config.toml
hidden_size = 192
num_key_value_heads = 2
norm = "rmsnorm"
attn_scale = 0.177
parallel_block = false
init = "normal"
init_std_up = 0.03
learning_rate = 0.0105
lr_mult_o = 3.0
beta1 = 0.9
max_grad_norm = 1.0
final_lr_fraction = 0.0
Each number is 200 + 40 x the weight over its row's rms, rounded and kept within 0 to 999. Layers, rows and columns count from 0. The size before them is the row's rms in percent of the matrix's.

# down: layer 4 MLP down (transposed), 512x192, rms 0.0442, rows 478-499, columns 96-143
# gate: layer 4 MLP gate, 512x192, rms 0.121, rows 479-499, columns 96-143
# up: layer 4 MLP up, 512x192, rms 0.128, rows 479-499, columns 96-143
down478,099,174,130,212,257,127,198,149,184,242,193,183,91,201,212,197,235,198,191,154,186,173,217,175,234,190,201,176,292,160,278,196,228,245,179,203,286,204,254,228,179,171,144,183,203,147,170,260,225
gate479,094,237,144,271,151,269,221,180,163,205,174,188,205,183,115,211,228,182,195,140,269,230,231,283,252,205,203,187,195,190,220,164,145,165,293,222,230,179,169,187,279,196,192,186,146,192,247,210,278
up479,096,176,221,187,216,268,190,222,166,190,184,216,196,181,161,255,261,252,158,107,202,185,127,213,179,200,242,170,192,224,169,203,128,248,203,237,202,195,215,178,165,230,300,264,189,223,186,202,217
down479,106,136,196,195,231,147,262,259,249,277,167,200,176,219,256,212,180,211,206,243,210,115,142,200,213,170,161,158,239,173,220,194,152,254,139,183,172,232,231,220,228,224,242,150,270,144,221,263,169
gate480,095,206,167,190,220,264,208,171,224,231,120,202,153,248,260,150,174,250,218,126,183,203,219,195,145,193,130,241,218,215,150,200,244,146,161,126,105,236,181,194,288,205,218,138,206,145,136,249,170
up480,096,172,256,212,138,202,221,177,209,181,179,174,242,253,241,203,164,176,305,165,244,241,250,232,196,197,179,182,282,174,206,171,207,142,212,248,216,249,125,147,173,222,198,301,240,139,141,201,191
down480,098,224,118,157,244,240,230,206,233,208,134,116,221,140,203,222,216,162,156,220,182,245,223,193,197,185,207,186,194,172,168,206,170,181,210,161,223,201,207,185,203,185,136,157,209,101,234,139,222
gate481,101,211,158,150,197,243,221,229,149,150,207,291,210,179,170,209,190,200,197,185,308,128,148,146,179,222,214,209,213,267,211,224,215,204,228,205,170,192,207,136,216,184,266,187,188,193,188,170,231
up481,104,161,179,211,240,180,127,257,165,213,210,202,207,229,213,174,225,170,257,150,181,191,203,212,237,210,110,129,202,219,209,200,165,225,224,216,169,191,192,181,195,181,175,213,156,258,214,234,101
down481,097,211,191,165,192,232,255,183,216,187,164,213,197,171,238,190,186,214,163,208,240,124,127,185,218,195,196,193,240,209,279,182,229,140,190,74,243,163,208,217,191,295,179,181,209,256,165,156,299
gate482,109,231,181,174,192,223,191,111,192,180,207,181,129,211,167,199,176,174,207,173,176,224,146,197,147,272,176,204,206,163,169,172,204,128,282,264,200,227,131,190,182,249,218,192,145,226,220,172,224
up482,105,250,251,158,200,199,232,224,175,222,238,217,203,142,181,201,175,151,145,181,235,144,205,258,256,173,178,241,162,144,196,229,184,186,229,160,146,191,193,85,144,245,313,198,274,271,137,196,220
down482,110,208,194,191,193,211,210,226,201,156,190,198,243,205,232,193,188,162,183,167,196,191,208,269,155,304,193,192,171,235,161,141,220,226,316,187,248,268,195,242,175,176,242,162,271,193,188,129,168
gate483,097,166,188,161,256,260,247,167,198,161,279,218,171,241,149,212,184,191,203,279,185,191,221,217,255,216,165,110,148,175,152,209,220,211,171,106,249,248,146,224,219,179,192,187,263,195,211,220,234
up483,105,231,224,149,207,177,146,208,211,231,191,195,192,293,250,165,197,243,236,129,278,176,171,234,207,187,258,270,216,217,253,197,137,165,165,265,158,165,273,259,233,171,178,210,171,185,163,189,247
down483,103,137,193,151,224,72,239,206,229,244,146,210,223,215,214,236,200,231,168,196,250,143,173,251,214,201,242,224,235,212,276,186,197,197,212,271,257,245,220,206,262,199,165,184,194,198,192,212,206
gate484,099,162,106,214,247,225,200,184,187,233,229,167,152,237,185,134,231,229,191,239,168,222,180,242,237,190,200,145,143,185,197,233,196,209,220,122,282,132,192,168,222,146,232,229,207,239,169,290,210
up484,102,242,216,274,156,242,237,236,185,214,222,222,215,97,220,178,223,258,210,145,185,212,227,165,211,175,204,217,286,155,220,192,214,210,139,168,154,144,249,227,152,265,222,254,180,201,205,246,177
down484,101,155,221,201,156,204,218,214,193,216,201,202,202,166,176,201,257,133,190,298,243,173,148,145,215,204,197,189,147,162,231,213,178,178,190,136,228,299,207,137,229,165,148,167,201,175,239,187,181
gate485,102,251,193,218,218,194,199,270,137,148,236,190,128,237,218,256,184,249,190,208,243,203,235,156,205,133,206,154,211,198,172,209,167,157,194,152,187,248,213,159,209,190,152,146,177,169,165,121,146
up485,102,161,155,207,199,107,178,185,199,148,199,282,155,178,152,207,121,249,171,228,222,152,195,229,195,232,196,220,199,246,198,175,134,214,159,205,194,154,217,181,202,229,171,228,188,213,226,145,176
down485,101,220,229,276,143,245,202,286,239,247,219,174,261,205,153,201,190,203,209,233,242,194,275,191,216,164,201,247,179,147,244,149,199,243,217,165,240,195,205,148,181,223,185,224,249,190,172,269,208
gate486,105,227,227,148,189,131,209,179,211,161,206,178,186,216,176,153,184,221,183,203,198,208,169,260,201,232,191,221,190,163,135,215,134,171,220,114,190,217,200,207,158,185,197,245,172,163,166,117,199
up486,100,255,187,214,219,200,175,144,233,162,231,202,206,200,273,184,150,189,214,168,169,219,252,218,217,203,134,190,192,215,205,158,202,179,164,162,202,283,202,197,228,245,240,208,194,174,215,269,255
down486,102,210,276,199,193,237,189,231,222,257,236,187,288,179,228,164,215,144,207,181,123,177,248,187,180,213,220,253,183,219,146,258,253,281,156,216,184,224,226,172,161,127,168,187,174,218,164,222,219
gate487,096,141,209,173,214,206,164,205,157,231,214,190,223,180,211,111,240,187,256,148,249,138,201,222,131,211,188,185,253,209,273,215,177,315,164,160,179,239,255,211,240,230,229,266,159,246,197,216,202
up487,093,182,150,233,236,255,119,163,244,218,138,233,114,173,164,171,236,141,156,212,268,236,172,265,237,267,204,162,286,227,226,204,187,200,214,224,223,237,222,204,195,196,189,208,189,206,129,199,182
down487,094,236,273,189,163,249,160,210,236,250,135,150,277,229,191,170,221,231,220,244,238,257,213,212,196,211,203,120,245,184,213,174,199,274,193,178,175,163,170,220,228,154,144,235,271,195,163,212,195
gate488,089,260,175,201,186,177,224,201,200,264,180,304,215,115,182,133,227,267,184,227,245,136,168,187,188,229,205,203,299,194,159,207,192,176,187,269,218,168,197,182,184,225,215,154,301,263,181,176,231
up488,088,224,211,266,193,225,280,210,213,231,208,209,237,231,203,108,231,118,197,179,179,159,180,282,190,236,118,114,185,154,213,160,170,177,168,245,212,180,159,171,184,197,236,188,296,178,205,189,143
down488,088,170,179,182,145,185,251,255,125,254,156,203,273,148,218,177,171,230,184,147,184,178,229,125,183,187,213,158,214,176,169,264,251,144,195,99,192,211,194,113,201,205,205,144,139,205,198,192,258
gate489,100,208,171,186,191,166,215,210,185,289,199,177,191,210,188,181,186,269,167,142,220,230,244,76,133,212,215,280,202,187,171,218,206,208,164,194,192,239,276,253,249,227,220,190,240,218,258,157,240
up489,103,184,194,150,291,167,209,152,201,191,174,162,279,189,176,202,296,247,158,151,145,139,188,147,141,222,177,182,182,223,253,188,217,68,237,276,173,197,208,169,236,136,161,176,281,204,157,245,199
down489,101,151,147,242,219,295,174,267,161,246,231,202,201,152,157,238,265,323,167,187,240,264,154,174,223,210,187,289,182,185,203,253,177,226,257,243,186,225,216,205,214,170,148,248,218,193,221,231,168
gate490,103,246,196,128,244,238,227,228,190,187,156,226,261,231,225,151,266,165,225,254,152,176,224,248,135,164,218,156,215,187,170,192,190,221,186,227,125,199,228,191,257,182,178,232,275,277,138,249,205
up490,100,210,176,160,260,206,198,207,189,213,280,213,267,172,178,255,228,164,136,245,177,266,165,216,160,174,165,151,296,174,213,258,276,290,162,297,205,155,225,179,217,185,190,195,187,179,203,211,257
down490,101,218,218,265,208,189,180,200,186,236,238,161,272,166,227,156,217,166,190,226,146,182,122,207,190,288,224,236,161,150,150,215,159,236,178,220,201,287,168,183,174,223,187,170,197,256,265,202,229
gate491,098,192,86,238,194,230,205,207,198,265,147,163,225,119,211,190,215,285,251,204,226,183,205,213,99,201,272,190,249,300,148,218,192,253,164,127,205,178,230,214,166,167,180,174,170,213,197,249,81
up491,103,195,159,202,193,240,212,139,196,215,178,168,254,170,212,210,180,174,239,215,187,187,211,218,193,228,268,286,246,227,142,149,263,207,197,143,216,188,214,132,216,235,188,155,125,254,212,229,303
down491,100,204,226,177,224,239,197,221,151,187,222,176,225,199,113,216,233,241,174,190,248,213,186,238,194,161,219,186,214,160,233,204,230,151,168,155,222,196,191,267,291,230,185,167,242,163,112,175,156
gate492,103,196,225,199,197,158,209,223,175,188,211,262,171,208,274,205,256,281,213,125,150,204,241,211,198,241,196,210,175,201,252,184,179,244,204,158,200,146,233,252,174,220,229,217,140,121,252,188,209
up492,101,169,156,203,184,159,206,187,185,283,203,170,186,154,214,278,181,225,202,243,248,172,179,170,234,168,189,190,263,190,230,227,223,234,201,187,177,192,130,216,215,194,193,219,164,183,200,163,289
down492,105,184,249,96,239,202,238,191,197,169,219,186,194,252,252,266,149,312,233,233,239,207,227,234,192,240,181,149,166,236,262,171,134,227,207,237,210,304,118,238,200,148,160,200,155,194,212,205,240
gate493,104,191,228,169,136,225,167,216,203,231,207,175,188,186,175,98,231,173,242,157,87,250,186,198,197,217,235,148,214,211,294,187,248,206,261,234,210,243,114,248,175,148,196,212,177,206,220,205,208
up493,103,194,164,221,164,227,245,222,208,173,244,228,182,175,237,128,159,248,184,145,184,182,241,174,227,220,225,218,204,171,188,165,217,246,249,164,141,204,206,217,194,248,184,209,219,200,252,225,165
down493,097,175,155,130,242,236,175,197,139,192,202,102,120,151,212,168,176,182,197,198,218,163,161,142,169,291,209,233,225,275,275,190,219,209,188,278,219,166,137,194,181,164,209,119,197,246,214,263,221
gate494,087,161,149,222,163,156,214,190,204,202,226,283,222,238,211,203,244,197,153,239,182,181,199,133,228,128,242,208,156,169,289,210,184,193,184,236,181,181,254,165,142,118,148,148,167,116,210,214,192
up494,095,66,197,243,264,240,178,257,279,212,241,132,182,218,171,202,123,161,277,219,140,170,234,205,184,251,214,239,148,257,224,184,173,221,259,188,184,241,211,261,246,155,262,234,213,253,246,105,164
down494,095,165,184,219,197,161,227,186,266,204,211,262,254,174,185,196,177,195,133,244,154,153,178,281,188,163,179,185,241,219,174,237,258,201,268,182,221,190,190,239,200,184,232,268,221,209,312,199,224
gate495,104,211,205,144,213,164,235,163,157,286,185,155,138,289,166,196,166,244,159,108,178,164,257,214,199,129,176,183,164,227,201,214,197,232,224,153,191,118,204,199,175,137,235,131,251,202,212,124,268
up495,101,132,293,193,152,204,168,247,196,177,208,170,198,158,171,210,190,178,226,164,258,196,264,203,239,216,251,183,184,247,238,276,319,190,210,200,173,207,155,168,245,245,148,191,201,92,223,140,233
down495,103,232,180,154,192,192,139,219,171,195,169,182,182,227,212,198,230,202,236,228,196,176,240,182,156,106,243,183,176,296,218,184,192,283,154,185,196,204,194,223,150,253,168,187,257,205,183,184,227
gate496,073,184,227,209,198,186,183,205,200,206,152,185,228,239,92,128,247,234,228,152,201,192,178,148,172,217,177,180,187,217,175,267,196,126,128,273,215,147,150,205,260,185,181,208,243,200,129,258,164
up496,071,182,275,163,131,213,196,198,158,224,237,190,240,236,164,199,235,172,219,181,211,135,187,226,220,214,193,231,187,220,167,238,213,195,175,205,170,190,224,187,201,150,259,97,252,186,178,218,203
down496,075,185,200,191,209,168,212,149,216,193,180,248,175,193,204,162,239,157,244,249,157,149,185,239,208,175,269,219,203,219,202,158,293,241,216,196,205,139,208,208,211,211,234,168,226,227,251,198,247
gate497,096,296,288,152,196,146,196,189,172,211,203,219,163,221,256,184,222,201,144,203,192,199,179,144,166,167,212,177,159,220,287,157,279,222,223,194,178,233,213,182,269,246,249,193,169,203,163,253,192
up497,103,142,215,215,184,192,201,197,204,160,188,212,153,194,187,138,262,222,211,222,162,210,114,146,237,162,218,212,198,241,230,181,212,179,222,248,207,229,226,241,211,206,180,192,188,162,161,221,256
down497,107,285,198,221,245,151,108,251,177,157,252,191,156,174,172,218,237,192,176,289,167,265,153,154,264,188,170,151,253,164,203,209,273,144,158,298,171,186,238,265,232,176,187,226,182,185,160,137,200
gate498,099,195,264,144,203,263,211,191,168,210,227,197,179,176,170,172,195,198,136,217,186,199,188,209,103,249,241,163,209,188,187,208,245,196,205,210,223,220,155,191,205,212,163,212,200,193,178,187,170
up498,095,203,213,184,185,170,198,203,177,93,159,196,192,154,210,285,223,263,208,177,187,259,184,264,237,227,198,213,191,179,237,195,194,137,227,236,223,265,205,174,238,301,157,243,149,218,229,159,247
down498,092,216,135,185,200,260,141,194,199,174,247,160,228,188,171,251,311,156,220,168,163,204,212,193,180,223,138,218,169,137,165,159,154,186,158,199,168,289,234,62,163,136,214,187,192,183,228,241,208
gate499,099,246,212,177,294,258,167,242,261,225,178,256,182,206,287,110,160,167,118,262,222,196,223,211,196,204,254,228,141,242,218,275,121,219,308,251,163,174,236,201,231,193,190,217,187,211,248,128,254
up499,103,143,226,167,167,189,265,218,185,179,260,225,199,221,155,233,188,227,185,220,217,252,231,215,248,221,181,207,221,278,185,127,284,154,227,211,182,147,209,198,211,223,243,255,248,172,279,257,266
down499,105,169,201,175,107,182,262,234,236,184,214,209,177,182,172,186,240,141,216,125,212,195,191,264,231,226,170,191,142,204,169,238,216,195,238,259,206,265,271,213,166,191,216,210,206,133,145,214,139